From a checkpoint of a small transformer trained on Wikipedia.
Size: 9 layers, MLP 768 SwiGLU, vocabulary 2137.
Training: a variant of Muon for these matrices, 430M tokens, 6607 steps.
Each number is 50 + 12 x the weight over the matrix's rms, rounded and kept within 0 to 99. Layers, rows and columns count from 0.

# up: layer 3 MLP up, 768x192, rms 0.263, rows 712-767, columns 32-63
# down: layer 3 MLP down (transposed), 768x192, rms 0.0553, rows 712-767, columns 32-63
# gate: layer 3 MLP gate, 768x192, rms 0.286, rows 713-767, columns 32-63
up712:47 36 46 37 40 52 61 48 52 53 45 62 63 39 60 63 54 43 43 31 42 65 66 39 57 46 53 33 42 35 65 29
down712:22 44 54 80 31 34 63 55 55 64 49 73 52 62 20 52 43 59 63 37 46 47 65 53 49 43 54 49 25 45 54 73
gate713:49 53 52 58 43 58 60 54 39 62 46 63 51 35 58 54 62 51 56 32 61 40 31 42 50 51 71 54 54 46 50 40
up713:40 28 51 44 53 42 54 54 15 52 61 69 54 66 46 55 26 52 37 48 36 61 63 50 56 44 20 52 28 30 41 45
down713:45 52 26 65 47 34 24 51 59 46 57 55 64 46 53 49 35 51 38 72 63 68 64 64 33 78 45 54 98 37 22 72
gate714:39 60 42 47 39 54 43 43 49 57 50 84 60 36 40 53 44 60 45 51 65 38 49 55 69 25 52 54 57 68 44 55
up714:72 44 59 44 44 42 54 51 54 44 51 30 34 41 31 57 29 51 53 53 43 45 51 60 43 45 52 40 81 39 33 40
down714:61 57 38 39 56 53 52 43 56 40 35 51 44 59 60 57 46 57 68 31 44 52 53 43 55 39 41 39 74 25 60 60
gate715:62 68 41 48 49 47 44 26 42 48 67 58 49 65 33 77 42 60 57 31 43 39 63 76 49 37 52 53 48 65 43 63
up715:45 55 36 47 59 43 47 48 52 52 48 51 82 56 57 56 66 41 53 52 62 53 64 41 50 49 75 63 65 38 50 00
down715:56 44 40 25 62 24 37 44 56 60 43 47 52 55 62 48 72 70 38 70 55 60 40 48 48 42 64 49 51 51 42 36
gate716:45 48 45 50 62 54 53 56 41 65 47 56 57 33 34 74 70 38 47 28 33 17 46 39 62 70 58 37 55 45 64 23
up716:58 69 58 48 64 51 63 50 43 60 59 61 63 54 24 72 71 83 74 56 80 38 41 46 33 41 28 53 44 55 19 56
down716:53 32 38 48 47 38 44 48 43 74 17 43 20 61 44 37 39 50 67 71 58 62 32 29 67 48 34 41 99 67 58 29
gate717:57 44 41 51 49 43 54 50 52 51 43 65 45 49 54 40 57 42 57 46 46 56 51 63 45 53 56 58 45 46 36 52
up717:45 55 50 46 60 56 46 53 43 48 59 41 49 51 59 56 45 63 41 50 49 54 51 46 54 55 44 50 57 54 51 49
down717:41 56 41 53 40 53 50 40 59 46 50 40 48 51 47 56 57 61 53 45 53 52 48 56 56 52 55 52 57 38 57 61
gate718:35 61 61 53 62 50 63 49 61 42 41 47 65 72 45 34 56 40 51 31 49 52 37 33 55 58 43 53 69 28 49 40
up718:47 45 60 17 53 49 64 39 56 44 47 43 57 39 52 43 85 50 49 38 44 60 50 47 56 67 43 52 55 47 26 48
down718:49 60 52 57 51 57 54 67 39 64 35 71 50 56 53 52 51 60 34 66 53 71 63 33 48 53 47 35 79 65 62 58
gate719:27 50 57 60 49 49 83 64 22 36 51 39 44 54 54 34 42 52 56 51 46 76 48 37 56 60 71 26 39 37 65 54
up719:34 54 40 51 47 60 61 34 76 48 31 37 49 52 67 48 61 55 31 65 37 49 49 58 56 56 60 57 68 36 35 64
down719:63 71 59 45 63 54 45 69 61 42 58 46 32 81 52 53 41 55 49 48 53 50 46 46 56 58 57 59 39 58 47 44
gate720:57 52 59 57 50 47 53 45 50 54 46 53 24 41 69 32 35 48 38 49 66 51 40 43 37 52 53 33 60 33 53 41
up720:25 50 49 40 65 42 72 39 65 38 29 63 41 43 48 45 49 41 50 45 49 47 53 50 53 69 58 43 50 49 42 48
down720:64 55 35 55 68 26 70 35 85 66 39 50 43 47 28 62 56 60 37 33 79 52 39 63 58 62 54 40 00 39 43 43
gate721:58 60 52 51 48 46 64 50 50 61 43 67 31 53 37 60 36 25 55 61 47 42 62 61 53 57 52 66 51 45 60 61
up721:47 62 30 52 55 58 73 40 59 65 39 69 36 44 62 41 34 60 35 62 44 64 48 36 56 57 50 29 39 58 60 54
down721:46 58 51 48 57 51 50 32 53 69 54 54 56 47 64 58 66 67 46 46 37 33 67 63 71 72 56 60 60 70 52 49
gate722:41 45 43 58 25 29 55 50 52 25 52 59 40 41 48 20 55 47 64 63 39 64 41 46 56 53 57 67 50 39 55 26
up722:06 55 47 12 49 42 52 43 36 56 46 57 31 55 63 68 17 48 37 58 28 49 52 52 44 43 48 55 72 58 61 52
down722:55 52 54 50 69 56 35 60 47 39 57 41 62 29 55 54 51 59 41 52 45 46 45 45 40 44 43 44 64 33 54 53
gate723:31 55 51 67 42 42 48 30 49 43 57 38 71 42 40 40 62 55 65 47 53 61 57 51 37 74 47 52 46 47 43 70
up723:55 54 51 50 24 31 58 65 65 26 61 51 54 48 72 80 53 75 48 50 21 23 43 42 38 61 39 72 65 41 43 43
down723:31 48 29 56 52 59 68 40 44 65 63 42 67 37 40 37 38 50 60 42 60 57 53 42 47 49 46 54 00 60 40 47
gate724:56 43 67 47 56 63 48 61 56 62 47 43 47 41 35 50 53 42 60 49 66 63 46 58 45 52 41 35 41 41 48 64
up724:48 28 55 63 59 56 61 44 50 71 64 69 46 37 27 40 27 52 46 72 45 18 46 60 30 31 38 63 41 41 64 57
down724:45 47 28 72 54 43 52 52 47 36 51 39 77 49 55 60 57 55 54 41 45 45 69 47 44 43 58 70 50 63 29 41
gate725:37 49 68 58 73 31 51 75 76 52 46 48 70 40 53 54 65 58 49 61 46 52 48 31 46 42 56 34 51 45 56 34
up725:37 47 63 51 13 42 57 46 80 59 51 44 49 68 61 51 58 44 37 42 74 50 36 40 38 71 53 49 50 42 50 42
down725:68 37 41 57 67 29 64 52 64 47 39 37 59 75 56 58 66 66 58 33 51 57 34 44 47 37 29 35 00 43 53 39
gate726:35 46 79 41 54 50 35 63 50 30 52 37 47 55 60 41 58 29 25 58 55 70 45 33 57 51 20 52 53 48 54 50
up726:29 51 53 38 68 43 46 72 56 57 51 57 11 55 42 45 54 41 32 55 47 56 66 57 18 44 21 33 54 58 37 36
down726:53 29 64 33 30 69 54 38 47 39 50 46 38 51 50 68 39 48 42 55 45 67 51 38 49 66 31 64 26 54 56 68
gate727:34 40 36 45 61 48 36 66 57 37 52 32 46 38 50 39 47 47 51 32 49 59 58 49 48 47 50 49 51 55 53 36
up727:35 36 38 41 33 59 53 56 61 36 59 61 41 47 51 49 70 53 51 53 37 47 64 48 50 34 56 55 49 30 47 36
down727:71 40 65 43 72 50 54 44 42 42 66 52 61 45 57 42 36 53 51 47 43 53 58 41 49 59 51 59 27 40 42 57
gate728:50 55 47 54 55 55 60 46 45 48 76 62 61 41 52 69 65 45 43 58 62 60 57 46 49 50 61 25 64 53 38 67
up728:50 50 61 57 49 55 50 52 36 41 59 60 57 46 58 58 61 49 52 59 67 55 54 43 47 59 57 42 66 50 50 58
down728:58 41 48 33 40 49 43 57 60 47 25 53 46 45 52 34 65 49 62 60 59 53 40 44 64 45 33 38 51 51 38 50
gate729:50 44 40 35 56 37 54 57 59 50 53 62 45 36 53 28 54 38 57 48 48 63 35 49 58 46 61 55 44 27 45 45
up729:50 55 54 56 45 42 68 49 45 40 77 59 65 52 46 41 56 49 69 64 51 61 38 64 51 48 33 31 52 47 44 67
down729:60 40 54 45 48 39 46 48 44 64 50 43 55 44 70 34 34 40 58 57 55 44 46 41 39 44 51 57 40 41 43 32
gate730:52 50 52 51 47 62 53 64 27 60 49 53 60 47 49 44 60 52 30 50 23 33 40 58 62 58 63 45 46 54 44 37
up730:71 57 35 37 25 47 39 43 35 52 55 31 31 41 35 65 52 51 63 46 51 44 55 62 58 53 41 63 39 54 63 54
down730:42 52 53 63 73 39 54 28 49 45 54 55 66 46 13 70 26 48 43 43 48 64 59 31 63 57 18 47 71 56 34 36
gate731:61 45 57 72 65 61 49 72 45 45 63 51 42 47 61 60 64 50 76 34 60 65 51 44 49 43 74 44 36 52 70 44
up731:70 49 53 71 71 39 52 60 48 57 50 35 68 55 31 54 49 61 43 43 61 50 46 59 30 39 48 42 48 37 52 23
down731:62 54 41 36 37 52 55 45 44 37 44 63 35 19 66 53 34 65 56 21 62 51 55 56 49 58 38 57 57 55 66 53
gate732:31 50 35 49 45 63 50 55 67 45 39 50 60 60 45 66 31 46 52 50 34 44 46 58 56 43 48 42 58 34 43 44
up732:29 36 53 71 51 57 38 56 56 50 43 45 60 54 53 48 48 63 63 52 43 34 52 63 28 53 57 59 33 54 58 50
down732:31 58 48 45 53 60 66 45 62 54 36 28 40 63 49 58 49 37 43 55 51 41 50 33 34 52 51 39 63 60 50 44
gate733:42 54 27 53 55 27 56 49 54 54 79 53 54 59 45 58 62 39 52 50 37 48 25 67 54 32 69 49 56 59 49 63
up733:63 57 57 44 53 46 61 49 42 41 69 55 56 68 50 36 50 38 55 27 24 57 46 38 50 65 40 45 67 45 35 26
down733:44 37 58 42 47 41 69 41 53 34 31 13 31 36 39 42 52 28 35 58 45 40 76 44 42 39 53 53 92 51 57 44
gate734:40 64 60 36 80 48 41 64 51 57 70 50 40 38 50 61 46 38 40 44 53 06 49 50 56 51 32 47 66 75 45 36
up734:78 60 46 43 25 69 46 60 58 46 64 71 50 53 49 60 52 52 39 48 55 47 42 43 20 52 44 45 60 69 52 54
down734:27 53 62 34 36 44 46 63 61 39 55 46 46 36 34 65 50 70 26 41 48 32 39 58 46 47 38 64 61 49 43 52
gate735:50 60 38 40 60 58 21 81 48 40 73 42 43 42 39 45 60 47 56 66 53 63 40 52 53 60 60 53 40 60 54 52
up735:40 37 50 38 43 44 34 43 51 36 47 29 19 54 41 43 51 46 43 51 58 43 63 50 65 37 53 40 33 43 52 69
down735:62 59 52 39 31 33 42 77 37 57 57 47 72 60 52 76 70 43 42 43 56 53 56 61 50 63 50 59 61 56 50 48
gate736:41 41 56 63 43 32 67 66 35 53 66 72 40 69 49 36 42 47 58 52 62 46 52 57 62 50 33 39 55 54 67 77
up736:54 76 77 43 60 35 31 38 41 60 45 47 44 64 43 60 53 42 37 37 31 50 55 66 24 47 64 42 47 41 64 60
down736:42 51 66 59 50 57 60 60 33 54 62 68 65 54 50 41 66 41 51 65 43 30 69 50 43 45 36 48 43 09 53 51
gate737:49 53 47 49 66 56 41 34 53 45 43 44 44 37 50 37 61 40 42 41 48 52 43 49 56 44 51 56 51 48 49 60
up737:48 50 48 45 44 40 52 66 47 57 51 56 49 63 54 58 42 62 56 54 51 44 51 53 47 59 54 51 57 52 48 41
down737:72 46 68 51 66 53 47 45 53 61 32 40 56 68 57 59 49 43 44 51 39 34 43 67 58 51 67 44 39 43 61 50
gate738:53 41 27 50 45 54 52 50 68 65 59 28 37 52 40 57 57 44 36 60 64 54 60 57 49 70 51 63 36 52 54 40
up738:52 48 35 48 39 41 55 39 56 35 46 43 51 38 65 68 37 80 65 53 46 34 45 64 58 16 46 56 35 25 49 55
down738:38 64 60 41 70 31 57 47 43 42 59 53 53 40 50 56 42 48 64 57 39 44 44 42 52 54 49 52 40 53 44 53
gate739:59 57 59 56 54 44 54 48 39 50 50 52 44 45 44 45 51 52 43 46 48 55 59 55 48 56 52 46 45 42 56 50
up739:57 50 59 55 57 51 59 49 39 48 55 53 49 43 47 47 50 54 43 45 50 56 59 61 50 54 53 47 46 45 51 50
down739:39 51 66 41 56 47 60 50 64 49 51 43 50 47 55 51 53 52 46 59 45 51 46 54 51 57 42 42 42 58 53 54
gate740:70 74 54 58 45 44 57 58 44 36 57 73 65 47 56 43 46 49 34 50 65 53 41 54 53 52 40 69 64 44 62 43
up740:42 47 60 24 45 43 60 45 51 38 61 32 55 41 47 51 42 44 39 65 36 48 44 62 66 66 75 36 38 51 36 53
down740:33 42 53 57 53 52 56 59 69 33 45 50 49 54 51 36 47 71 22 41 31 57 48 46 40 23 52 48 52 72 71 42
gate741:33 64 34 49 54 46 70 61 43 53 56 50 52 39 44 68 51 75 60 41 44 54 33 72 31 78 39 61 47 50 37 48
up741:61 45 62 47 45 50 31 46 57 52 49 44 61 39 56 38 63 66 51 45 36 42 54 35 65 48 63 41 50 39 68 52
down741:64 35 50 24 59 46 62 58 56 51 41 49 34 46 54 47 66 46 64 48 57 55 39 41 50 41 50 23 54 43 65 57
gate742:65 52 43 53 65 51 53 28 37 48 45 49 44 52 41 50 42 67 41 55 49 57 35 59 54 55 63 55 43 41 60 66
up742:39 44 43 48 48 71 41 64 60 54 60 55 60 44 63 48 45 36 45 43 44 37 54 60 47 57 48 58 53 48 43 36
down742:54 60 51 49 47 52 43 68 54 44 49 53 47 59 47 60 60 50 41 48 54 58 60 51 49 55 56 42 59 58 67 62
gate743:49 91 71 60 47 25 77 56 93 59 48 44 51 61 45 65 43 71 41 45 77 48 44 53 42 38 41 34 48 39 63 72
up743:84 66 50 31 68 42 75 39 76 40 67 39 49 40 39 37 34 71 37 60 45 69 41 69 55 59 59 78 56 55 67 45
down743:27 65 45 54 43 56 78 10 69 61 74 60 55 45 71 37 50 53 52 36 50 51 58 72 33 44 67 21 80 52 49 45
gate744:53 48 65 51 58 57 52 52 57 55 42 48 32 35 45 42 45 56 48 53 54 49 40 51 56 47 54 51 56 79 76 58
up744:45 60 40 48 48 49 56 50 44 47 55 61 62 48 44 49 53 51 46 48 51 48 51 42 38 58 50 37 48 31 35 51
down744:84 44 46 32 50 42 30 55 56 36 42 58 59 37 48 38 47 50 50 45 44 44 48 55 60 45 66 47 20 39 62 54
gate745:44 48 56 50 59 40 49 54 52 56 57 50 54 36 55 37 43 58 45 61 51 29 43 72 64 56 52 49 58 55 61 40
up745:46 56 50 40 69 59 45 54 48 66 49 52 30 33 48 53 34 56 34 64 40 48 46 76 73 61 58 53 40 45 51 51
down745:31 59 43 58 44 54 47 49 57 43 58 71 47 37 48 61 19 21 60 55 32 58 64 55 48 57 44 37 45 51 50 47
gate746:39 61 29 40 49 55 41 59 37 58 38 48 63 68 35 22 38 64 57 52 53 50 41 62 71 45 56 56 28 32 25 39
up746:22 59 54 37 47 58 39 61 49 37 40 54 81 58 56 39 54 50 47 45 62 52 79 42 62 54 37 52 55 50 52 51
down746:46 39 52 56 64 70 31 51 73 43 50 54 52 32 67 50 56 50 63 40 39 40 51 47 46 47 45 45 99 54 70 41
gate747:49 34 39 63 52 38 43 46 33 65 40 54 36 42 53 62 67 57 46 50 48 74 34 45 48 55 63 55 89 68 44 44
up747:44 54 49 55 46 50 63 36 49 71 40 35 48 40 67 40 26 34 48 56 69 65 45 65 58 53 49 60 61 59 58 65
down747:46 51 58 72 51 42 49 20 28 59 20 54 41 47 58 61 57 42 41 56 60 51 30 43 68 45 49 42 59 49 35 38
gate748:56 42 38 34 44 43 49 45 55 60 33 33 53 80 65 43 37 71 37 41 53 44 69 50 51 70 62 72 71 46 61 46
up748:38 69 51 60 41 55 48 64 56 62 36 69 32 42 45 53 42 66 40 44 49 25 44 64 75 49 86 42 60 40 72 33
down748:53 34 60 44 43 61 63 41 42 55 57 36 34 62 57 62 54 64 49 42 45 49 64 38 46 51 53 65 99 55 55 68
gate749:55 43 46 52 49 42 47 48 43 53 52 47 53 46 54 52 45 41 54 46 51 57 46 42 46 55 53 47 50 49 53 48
up749:53 44 47 51 48 47 53 48 45 49 49 53 54 49 50 53 44 41 51 45 50 57 48 40 50 54 53 46 52 51 52 49
down749:51 47 41 48 51 46 43 51 50 46 45 49 44 55 43 45 57 44 53 51 48 66 53 47 56 42 52 44 58 49 48 51
gate750:52 34 53 59 70 43 62 47 67 41 49 57 48 62 34 40 74 53 63 56 20 64 53 39 62 32 55 37 65 45 54 37
up750:55 42 58 70 53 52 53 44 43 55 59 48 59 63 48 49 30 53 45 51 33 37 53 56 33 61 40 61 48 43 58 36
down750:49 46 47 60 64 56 56 34 58 36 39 48 46 37 36 71 38 48 43 63 51 48 48 65 63 22 30 35 53 68 57 62
gate751:57 44 44 57 53 42 42 67 42 59 51 49 55 61 54 49 49 56 63 40 53 50 68 47 44 43 42 41 62 31 39 47
up751:38 35 59 58 55 54 66 52 38 50 54 50 42 39 34 42 34 33 29 64 29 42 32 47 55 54 35 63 51 51 55 50
down751:49 47 49 51 55 57 75 56 45 47 62 49 53 34 49 48 35 58 55 52 52 47 35 43 67 43 62 47 46 34 31 76
gate752:49 46 47 45 55 57 40 36 59 60 49 64 48 53 41 40 55 74 49 62 68 62 52 61 60 51 56 55 50 47 47 58
up752:56 52 57 47 49 47 57 61 46 41 54 32 53 51 47 53 33 51 55 36 35 39 57 44 46 44 66 53 46 53 52 43
down752:61 62 49 59 74 53 50 52 50 57 52 37 46 35 68 36 37 49 65 47 62 48 44 75 57 42 44 61 48 45 62 60
gate753:25 65 48 48 57 39 48 57 63 65 61 41 33 64 52 62 50 53 49 32 51 45 33 57 36 57 41 56 50 52 43 42
up753:51 35 58 61 54 78 35 33 43 68 49 61 47 48 54 45 43 47 35 42 70 64 59 48 28 49 65 51 47 47 43 49
down753:54 36 24 52 74 61 52 48 49 67 59 38 57 52 39 66 49 39 36 34 45 40 46 44 51 35 41 36 28 38 53 40
gate754:32 33 29 71 54 44 50 53 60 41 60 41 74 39 39 43 44 35 50 43 49 57 50 66 84 40 71 52 52 45 41 28
up754:38 61 36 50 33 48 58 48 53 52 55 48 57 40 78 44 58 51 57 52 60 37 47 50 56 66 46 49 50 27 22 54
down754:46 66 48 43 45 32 52 48 19 35 42 45 60 55 55 46 48 60 47 46 54 60 56 67 49 56 39 38 50 30 53 34
gate755:63 61 61 42 37 51 52 57 82 51 57 38 19 49 45 31 48 77 70 37 24 47 46 83 64 46 45 52 68 55 56 63
up755:65 30 51 27 64 45 37 51 36 55 56 70 35 39 72 59 24 52 66 51 43 63 66 36 35 36 60 38 57 49 47 63
down755:51 47 39 63 43 66 44 45 55 52 66 72 50 42 44 37 42 45 57 54 33 51 49 60 53 43 54 75 00 35 48 56
gate756:42 43 48 47 48 40 37 46 47 40 51 48 47 42 66 51 57 67 56 42 52 51 53 44 47 44 63 45 48 61 49 52
up756:29 57 53 52 50 50 48 43 42 48 48 46 48 52 59 58 62 53 50 48 51 56 50 51 37 45 62 50 53 45 40 46
down756:51 46 50 46 61 50 58 54 42 47 50 50 36 52 44 42 44 47 59 56 53 50 46 55 44 41 49 49 61 57 52 47
gate757:45 49 55 73 67 46 46 74 36 59 44 45 60 33 50 65 47 46 67 67 52 59 59 45 73 67 44 56 61 76 54 65
up757:53 54 53 52 43 49 51 55 58 64 57 67 26 67 47 67 44 51 55 41 30 49 41 59 58 64 37 41 38 74 50 75
down757:43 21 44 68 30 29 35 49 63 50 69 32 37 51 76 40 44 59 33 68 50 43 36 43 62 60 69 40 50 37 53 42
gate758:57 43 71 43 13 33 55 62 29 49 72 70 37 40 63 50 34 59 37 30 50 61 54 55 70 52 62 33 57 56 54 40
up758:51 48 64 64 46 43 57 35 61 30 34 47 30 63 51 44 37 59 68 39 51 33 53 62 46 50 44 50 53 39 38 50
down758:52 59 49 37 36 61 26 63 36 56 54 54 48 69 42 64 42 70 32 45 50 57 47 61 68 49 54 23 27 47 48 25
gate759:39 45 29 74 66 28 60 34 40 57 69 78 30 59 22 58 46 27 41 33 57 46 29 34 57 32 47 56 59 47 29 53
up759:35 45 71 47 73 37 36 38 53 49 50 70 32 64 39 71 80 77 41 37 22 45 52 26 35 62 46 48 70 22 36 58
down759:52 65 54 61 49 59 43 56 49 48 40 46 64 20 61 73 45 65 53 58 84 64 63 38 52 57 45 48 92 33 43 45
gate760:44 52 51 51 54 51 50 53 44 42 46 50 48 34 31 47 60 48 63 35 45 63 44 48 48 44 50 61 42 33 60 49
up760:46 51 53 49 49 48 61 48 43 49 28 59 64 39 35 59 46 37 51 71 57 34 44 50 68 65 52 56 67 43 44 47
down760:57 44 29 49 59 41 65 50 54 57 60 61 49 55 65 58 53 55 54 45 35 48 59 43 44 50 41 64 51 33 55 42
gate761:83 57 55 52 41 59 50 63 49 63 53 39 55 65 47 41 51 45 57 40 52 42 70 61 48 62 61 53 53 41 38 53
up761:54 45 56 44 56 49 43 46 66 67 55 51 65 50 36 57 44 37 51 38 60 29 42 55 52 63 40 51 56 50 58 59
down761:47 51 38 57 22 50 46 34 35 43 65 50 46 71 55 35 35 35 55 28 63 64 68 49 59 43 51 68 53 50 41 42
gate762:51 30 62 38 62 39 52 48 50 46 50 25 28 56 51 51 64 57 55 51 41 62 46 50 27 51 48 36 57 58 52 67
up762:76 57 57 74 64 50 48 33 45 36 38 55 48 53 64 45 52 54 36 49 53 53 39 42 69 52 53 54 61 46 60 56
down762:36 52 58 45 60 49 43 43 67 56 45 38 61 52 52 67 68 39 52 62 57 41 30 55 48 59 64 52 59 66 42 68
gate763:16 45 64 35 48 35 63 50 22 35 32 52 53 53 45 54 64 49 50 63 45 55 64 45 67 63 66 41 57 41 51 37
up763:36 40 47 46 61 50 24 40 63 48 47 46 47 62 34 46 41 51 51 65 36 56 52 37 75 32 29 61 29 65 38 64
down763:41 37 58 78 61 50 46 40 34 61 43 18 47 46 66 67 49 39 38 43 56 45 34 55 78 42 37 51 17 79 32 54
gate764:34 45 59 59 47 54 54 49 47 63 61 34 59 63 60 30 29 56 16 46 52 64 46 49 44 64 44 58 60 46 59 42
up764:48 56 51 53 48 61 59 53 56 40 40 33 55 37 55 43 33 57 48 55 52 47 40 24 57 30 34 34 58 45 56 49
down764:38 52 59 52 43 40 56 62 49 37 46 48 63 48 60 48 55 19 39 62 55 59 54 52 53 72 40 60 33 59 37 50
gate765:42 55 59 53 56 58 57 69 58 42 71 44 26 53 68 39 49 37 93 60 40 46 42 67 53 46 50 70 42 52 51 47
up765:47 57 51 33 62 37 43 56 63 51 45 64 69 54 64 39 44 56 48 46 76 59 39 37 47 42 46 42 65 51 45 66
down765:63 53 28 57 47 50 74 62 43 52 64 39 52 58 56 55 53 32 72 60 52 50 53 44 68 49 37 62 49 45 33 46
gate766:56 58 48 55 46 47 36 44 45 51 54 54 60 39 51 41 55 60 49 53 47 47 43 54 39 61 47 35 55 39 56 59
up766:62 53 61 50 44 36 44 53 64 61 60 37 54 28 65 57 37 43 58 51 19 44 43 19 59 57 45 43 55 39 61 43
down766:45 55 52 52 56 40 32 54 63 49 52 37 46 46 58 50 54 53 48 45 54 53 61 42 37 37 59 43 54 40 42 22
gate767:68 34 25 36 44 48 19 57 27 61 53 36 75 54 37 47 42 62 57 58 56 61 53 36 39 61 43 39 50 39 59 38
up767:48 40 48 64 54 52 76 64 43 61 59 31 31 55 43 52 56 37 37 75 61 54 36 76 52 49 57 52 78 49 51 33
down767:50 32 61 74 67 43 35 65 45 54 58 48 51 39 65 29 41 53 54 42 58 57 46 57 40 39 37 46 36 55 46 70